{
  "n_layer": 16,
  "d_model": 128,
  "n_head": 4,
  "n_kv_head": 1,
  "head_dim": 32,
  "d_mlp": 320,
  "vocab_size": 1024,
  "activation": "swiglu",
  "norm": "rmsnorm",
  "norm_place": "pre",
  "norm_eps": 1e-06,
  "positions": "rope",
  "rope_base": 10000.0,
  "rope_fraction": 0.25,
  "qk_norm": true,
  "attn_scale": 0.177,
  "bias": "none",
  "tie_embeddings": false,
  "parallel_block": false,
  "init": "trunc",
  "init_std_qkv": 0.0442,
  "init_std_o": 0.0,
  "init_std_up": 0.0442,
  "init_std_down": 0.0,
  "optimizer": "soap_variant",
  "lr": 0.0082,
  "beta1": 0.95,
  "beta2": 0.98,
  "weight_decay": 0.0,
  "lr_head": 0.00861,
  "warmup_steps": 107,
  "schedule": "wsd",
  "decay_fraction": 0.592,
  "decay_shape": "cos",
  "final_lr_fraction": 0.1,
  "batch_tokens": 32768,
  "seq_len": 256,
  "doc_mask": false,
  "z_loss": 0.0001,
  "train_tokens": 135800000,
  "steps": 4145,
  "dataset": "wikipedia_en"
}
Each number is 128 + 32 x the weight over its row's rms, rounded and kept within 0 to 255. Layers, rows and columns count from 0. Numbers have three digits each. The size before them is the row's rms in percent of the matrix's.

# gate: layer 3 MLP gate, 320x128, rms 0.388, rows 282-298, columns 0-127
# up: layer 3 MLP up, 320x128, rms 0.389, rows 282-297, columns 0-127
# down: layer 3 MLP down (transposed), 320x128, rms 0.365, rows 282-297, columns 0-127
gate282 102:119141099118120119150120138125166125201111132145111096144203093078069123094118131050126135115109087138157118186095121055153190128095162093153164145090182130123126170107132141122143140154147164069143159103111118127080144131079100188153101150070122098120150174149114114133130081144121163141098127064129135138163155105141085152091117135189126166128158177176047125109106107153146112110210
up282 097:118139162098117118137168132095106161079147107117117138213139163165193163103098147121061114122155146108108184121148113126135082109108134142141061088131112105167098122169108095155160119137065127117141122112119166100134113121185221102105166154093167133164119048086110098133164144173193121169128156134131139079134149111063169105109087152089157108203107160083155098106109140122172134142133
down282 103:114152080197110084109121129041101089126130130120081142114112087160164066102170156097091128076179083157101153127176129142136081063133104132172070128130130170160096193129086116095137160170116116149099147115139153143154104107138136094091116166118159136144109139099107144096103128112144146075107130138146078116089124132145151065111097122128053111137152101059199152120143121083125185184099
gate283 105:106074186068103117120125154117115134117156159122065106164156099132147167132201150135112142166103188133108137116182121120160039142180134098140105089127126145175085116136082107137121176122073150155093156079161102139112150183104066135103120115145163140096134142103189111067147168099151092090122103102088077078113101098101076176122193140129105141157133122107140087148145109122072084122107
up283 101:147128129156153115124137171136116171176081150102107154174142163189139134092108130195154089126133155082159097090184152135191061160170157090139145085117121127193091156183188154120104079119106125142136104106113139100153124138166097145132129147140127179136099146203160170075148013109114143117159127178116137109184108099134079123154138156190116151137138156150136184127144142136127109109151
down283 102:108080112101104083151133094111072141111059098098133132103072127174128128056090109128085132123136146122140109189164113109105132163069157133139183133086149120124085101093143111154131137170159134118184128104196136161151131157140125122108103143118199152161150193090103098146084094115125196192113130203134092153129110114131177193145144153188178180104104151120124173142111097144087115138138
gate284 113:218048060117165120101169097119197167113150129142147131151097124088083103165154149145131134127204194151084102117069113075126129076152110140103073127188133138111128181145116055073121105098155091109076144116167129140138131137121129082139164114085063148137112106107089055114104159126168132164153143104158101154081113152136160143149093132158161130093138112142129125111091125118137144112133
up284 107:105114140120156086111110109170119137128152173209068095106119154155118148097174146162100100210116138156119180161137176147157101157088130133110102136080169151204104150123125165121133179173136121130111068172114088078137124149151187101131097167129125204109081113158141092125156095102105111132080139156159071105132137056130177093139104143085076133089104136169148145141183120176140147120138
down284 106:158124069101073161117125143165090150170145118099123110118145076116139106148148116226153139140118164154064152141136090144105139135170096101129138124114112120102115126161118085158164181095118150135089121135198077070146132098104156095109115084149150122135094105113099098184100106156142114127122103126105172106128079141172170148123177126221147105058082128188157147111060059132118159133168
gate285 107:137090084131150137139116135073183123122069152087115138124085069114157067116119109152133132088133146128133109077100137129113120158101144144172138169110087209105125193136140142162094156092077131111138139057129125143125119146103179146125077164111138100131131060144132106074123130053072168134118183152108106104085150092147074141199064136155154173119119160086193120179127105124107107108158
up285 103:102207138105171165167097105119171187100080142180127130156126187142127157133027133108091148164085132137135153137151108147118193081117108155128124092169117083091121143084133102052157135125129112129028181116142124143095164102156104178123137111137112153094153119147116109142157167136100163092116087143144085112156153105069137152152167167113094142103168119142078106166151179119161102102115
down285 103:154124138136103105077087132107076132172114201106102134167100189133163197125164160085135069121101152138120166136134116152098159098114114194088121083110152106139104125139119167120117139167094155091139143150139179094111122151124080121063169131178159146105142073095136119190100073154164128061110191137129167110175086130163073147126131072145098091093147149155149085103116159151189107151110
gate286 097:093126096122106143104146153132145085093097159157097142149154176132166135131094120210148201131104150102133149177091116113157187135180160133208088169125145145079135117111107119104087072114095150142136081137099077162187125075178188094167101119108188085097143091136100128145163116120121167141180090166111122069130179103158116140136145102098130152108168052092134106154105155136132142156104
up286 101:112085093086158157176106084118060134110118168159164160152107085172128167141118171102102128140189127083175132135139146122079134132151148183113137148119118111138131099165147130149137161063193118099063147090081145104164118154106065190097074102139167138161166173217139129153137138121113148074101115112140126176131076154097160149119079179113125136111158163179142142153179155156114154161127
down286 104:068122136116153083075128143118078113069093140043167140123159164139115103140153116205142145101101138132139185116099103220165134161167170130146097112129089104132132133120104186111143039138087136105109113124104134115163124130136210098159128154097183083110188117138122097166148097083108130122189119135139126107146174144092153109131139121103115120117135101122147143148073179156121168048116
gate287 096:085081117106122118123125094128079107157124102131080068143106160131154162146170094160084119105106134131192124097162100110144121214121097113173088099099123186175082121168101166090113122138169150195148100108114177170149075127125148109100069141136080119142152067170105075088108127120073144126072155213147094139102047142166155083104127115149136133130116139131134163097140115147151118105157
up287 106:135181114108117132177162106161139108109148088134154112073106098094083131132144087121089122167132144107151119149138130098121096204065160118118119114160119140135180062077107168173108160109131116141063129128183201126129167095138123103142185146110110138097102146153197174117109079149133126165156157127104073117139104106165133163126097174062115114075107117066184130155107139127203167146076
down287 100:140134150098111088116157100120095173108177120175162119172141161169138093093094092152095051134098132150064114162107115155106131133125097189070147172108126158184189166208127098116091111117142107111115170161140108130161131194111135114085121079131079107088121102103093107131141111110076138085108050139093130106150126105089096127137204096097141135153121122149079138206135114148093099155149
gate288 098:166088109122124112126107148141096170170113102115090152116156055112124134153175098131097093152099200163135187108122137147093143139111184145125072140115089090082068113138120126157144121156137065116110133150127167202200105065142107098127126106111118121118090154111111149129121081132129112178125146105178138148169151088127141107160213060103066110144071144136149098124152165157140176060157
up288 102:115123146118095096166112129117116156140104124114142095159098163173134152144100140057138120108161113105161109167150173120194108091177115124168142132145122161193130185098123095129134131117097114169086106164138096114091071171115131166142148099138067164138052108138204096076156161113135118137103149161146101171151182120132132078070111117144199186099084084070101159167130109100129060128100
down288 098:138131119153089132143129143139125134120138114145164175132176153125164106096111066162114141125182162110121071182178144093091072124073106083142130174099130129137135161101090132114116140136158170100140111055164105073110159176061164117136110112159081167057156098126096156119118159107101166103176126090145158145096144190171118160140118160098127232194101099118153132113078146086109105130108
gate289 109:097127131171128159253111151132157114164108118091138141136094061108116175119167079123153092115129126120153149147176132082150110121177127147096177158163156171123142184133094127136166122191210134159156110083121149128180106093155060154133145107114153094096155125055115110106134095115104151075119088073135120103121186092117123117131164103099142100174111127130098152167139149133089158071139
up289 108:138123181106163163133161098114135175075121111150125164133087094161073131077109137135089151126165158154097103151090185167148162138089113133097098131128098156089115176119090103136149103154140187124096193089155121151113144154184152136137055111139106127104123101088141065121114095171110129134201124052187149152190195134092172111136069119167106123153130104156135152098189147107161133152163
down289 098:084150144121155141131115111116110082054155177100126120119128119116143140094132104144114133142133166091110169126166185173094116131132122139110143115152135100193067118110102184157018156117123137159144125121198208101108189139157152089130172105160159100083147165066094099175102134124154132109084127108076115152110163144121093173147138147060115119124107107131120182134098100203170163149133
gate290 091:096089129122158081081147102036071077129091135145113125073162139101132094116177130116110185142143106125142073147072134141157088152102091070170157149192115116128159083115090164121112079130111134124075156068163102140120151118096125174155130153169123126126074098117125160086113146105173080115102134086125159103096078139177116178146129124135106151090091091065142075160173132129095084145158
up290 097:117118109131135182080092122036151117175133079171155065084172146137122116108146128157086180136152116116102097140143145142144140120099101134194126153173117121130188111146059155137168112130092142134102157124153089127107121090102154186103135119123113164093144089051147113082141196080095136130117189164158165108111156085131149118110075174085080109128046135114107155146123105104070127100130
down290 096:115141148161154139160060127169132118119196093126158160149130137106104096103113142107149168105134077084132116106145084092097127099098108113116138119077111117107128122069079086120103126091182126136146106130120161082082133120098143068133093084191145168146212162095135136149146159101165123165105106121077069193182164148180063142159110149148165108121110126098111086146157178142142176198088
gate291 105:187068131141134191180066115166115092065128083152140125129075131143102114096133102144190113141114142113148155147065114108118152132190104152117149124191120137102101078084177123150115181130168137107132096143158147185127114152120137138143210160116183135173146110179118169103155142128127145126158149115140135190097221098133167128110112121140071134098155096130160069168142170113146118139177
up291 097:170076080167104153133104174128133120126104128132092129097168111116146123054056212160182160146096140127114129097083100133086151169165128125097157091166099110090154121126159126167086135158125126117176130114079142177160114129134122091109141108170138129132159134180103138120182134165120161111085153107123108124080203123112217106149132132131129191138104108069131084123176120090140085053092
down291 092:083188098133141139135135125134155152187106123099077081077134121179135146127140115070087135089118041118152100068149087076119095135097207100089121150164116169101129090171142136126132094138116074129163125162149133163158121097167157140117100101101108129152137112133136155143166136148134201158158148139110129194135118097097129089180125123109210094160169114096157158127145153074168151122048
gate292 094:165099135125142186120054159139099155114164127137089140103138130123136147117103097095139104150130092117102151102128190059094096071150088125119136179100144136097075121122155137091106151099142093187108087107124130123104124175107222090147132156107137099155109130076151101040112180134153132172107076161146077084105084073153105172081092164104152110131116126192115117155156133172084108094121
up292 095:156159166162141171100158120099069150127186090187116147129097163145127132106121130189104168156151113156095142083112107130092200169116099154151132132128135104117118158162102164113132105133135187021125150179150136162181121126172138113118143135106105109152134156109159104174140122117098157124144209147086069142128157162126188157123082062139114077102079159139153167097146100136100181176092
down292 096:104127173117085130149107134147122141119106196109112150159160095122111140150133109169117037151123142206148201112177083171129216116100078159137162102141135110116121121096149095135096095126118129137152141196147150086134141152109136121123109139127119088090175122149170141148138133050105099106123084102133082156116191159133131105145090102149168076084174118142159077118100171113080146110041
gate293 094:107162104171161197139078131126090147086190149169107133144119066159150129166147131129185169136110108119160186131094141143147112111135084132160125111192133131178139151179160109121151105117130073117037099113157166122104127163137111122094122081124151092124120165179157126172077098172087104124177136105162123167092196182174145111106110160077165122160091164178127113131186105135139154102098
up293 095:148211157108196163123134126142113164146142087112064169078097172109130167178165126117112142130115167054152101095129095125121124106091081089156178206104177106158166114097152133121145131142118049126122134124122173162164088164131136172142182090126150140097088164131180113157092106148118141109159182113121143181179138114104116055104146132144150124066117139178128163145076139107129156120127
down293 096:091141130099149079147149178089206182074132155112131115153121100193096098091098107095162082138097092131079106152189132059105109114173153141127092113130139067123142167147141171102172156104149181116127167129120133139112098129140170073097080103161147148127174174171174113142082152106131119110127100191131177122079108071161158117139151160113159099150127145131106034126146132154095098113135
gate294 093:167119168133087144101073091129118152159146171133152112144170096198101112169109088112154139163161147108156131134159180159138154154160120174229132119159102080148100161108144078087095161136203152075111127160119111108097114119090122142104085141115150149103128100156155135106086135106162145184143118167148149163103109085129065098142149087131081133076224102127126101144074093119173132094151
up294 099:133127091126149115092146119120110185075151143142120123057134103092110138109125118087140089112184177119124173155107153140166125142146133136147160120182161127114179119081142111170161154160115108098106151081178118199166159088100209103109236162126172076173145162116108178124146142111114140133148116158082151143147042112117100139177098119106163135093152161129180129092111116082080115151122
down294 102:125106188102127083085092165107106189174136123157112163162100193212106164174143096161110102153117093191147147137132160101064069169141162136138102169106118091157107142163123184114128138144092136153138136103133151101110138176124115127108069150121089164042111155127134124128119168148148172171138075191155169172150101126107143114094102176137122083104117180117159153112126093136161188128147
gate295 107:187180153142108180126125152112117177126167142123099118098169168108143109079116131125121141156122098126130195114112097124144152112172126135136096091102121086145055057144123153130095154177145134084135114207110126151172109065095129124203154131114165109152142177135155130139172097174166112192133055103206140127127115118102146138189146132124160160108167085122129101082141096068092095168115
up295 095:162083174032122116142130138117142112140082114135120095108096157141105171142080119147131141170142149096068132116059080057097076167065160148121133147110063146139102080148101128139204163093116096091145121135105069138084107132121120080105114130090158157123166173146133113169086126090110134064132108096132127146122158105123087044135101162089152180165126160143081102135114146127116087144141
down295 096:125171125111129134130090152172170169137138207171164145152094111176131180097150130120125107123126145062156159104136114122127126158152122138137166167145117165124155127149180131146183133154097065048166090149053112172119111099087107144194102132134173110133108118144137136172126099110164103064095121106118149058129090155042101167153116069120073172103122132137083104098110164082111130154125
gate296 097:101103113121110148142150100118103101062172119135123185131111147108166141110120131091149103149107213117112147087177128092150153096090107090176101118150128136152126100103193140176087033139171182135096185071173097115134109127147130118146155118114101076187097131172165155152157076152141133085140145183120085138130097140166152104120111190115078137162156156140184100133134150161107103071079
up296 101:096130056176115136098133131158118082135172107088094147107132142090144131090100161066092107157116192184102147138077115127144164127152177123172084135098145122144118137097213157135102163114060102094099179112188094111143119135119190152105139153106115122101164130198139167125164164206144082138117136140086135105140086137117146156108122170085100139162162113134124126132092122115112035111081
down296 095:065135139153084120062115110146162118147173072095110092087080106107177158107123086102085121102088087164185158090151172163113145147095188128147122151115111129133097159092153139185132124076121105088121109122135132142069176104105128046196190127162105129112129158147141157140173067121108169140167122167098133145158129161113113112119040106159163089126126136112085081127111113173129087129142
gate297 089:181084178148099091142169076098138177095088125128151130131074132085123119132123084096144134100135143126054141084095108107196164092127107114115165172148137144114193153108088122105076134047084080087159140135186170128118076121152178084118111100095138150082147163091125109124137148167126086137160174141162085163085114106120126076108106148171127142117107145081061135071157118088147130144140
up297 091:117128109125131216129119149046173135115159136130160132116097134145107093123122159074108114091113151135151112086084091106087140126116079069159167128158136162168106120167126131096082155067098161125044176108097078107174189113111103116153138173119095109081089151146153151074186106155117145185175125146091140124126077159053130148125163102147085142098144086126129153061125116146130143146140
down297 092:115109107111115185142160141162130107124091102175149177098146136158123158128127157127104171134129069083129112077137090175122097081130127093117160086167132150126111171125178097090087163150140125101121120111035163111169124136089149120141172170094176183129180109156134115112115137173078075131112119078085130157137123217148166091157179111138075130183142084118119139147135081190147087107178
gate298 099:090077089170132107049157077195139095080117121139136148167066112140128150103123073134183126157097136106056129172120088133176118165152123162110126195152123141138144126097109125114165125113147132067095097159197108137106086063127119143136089184118140145128168130102068106125097162134128115177157150139140080086061074159145134139157127112177118112079129151084111070100109126086151118121133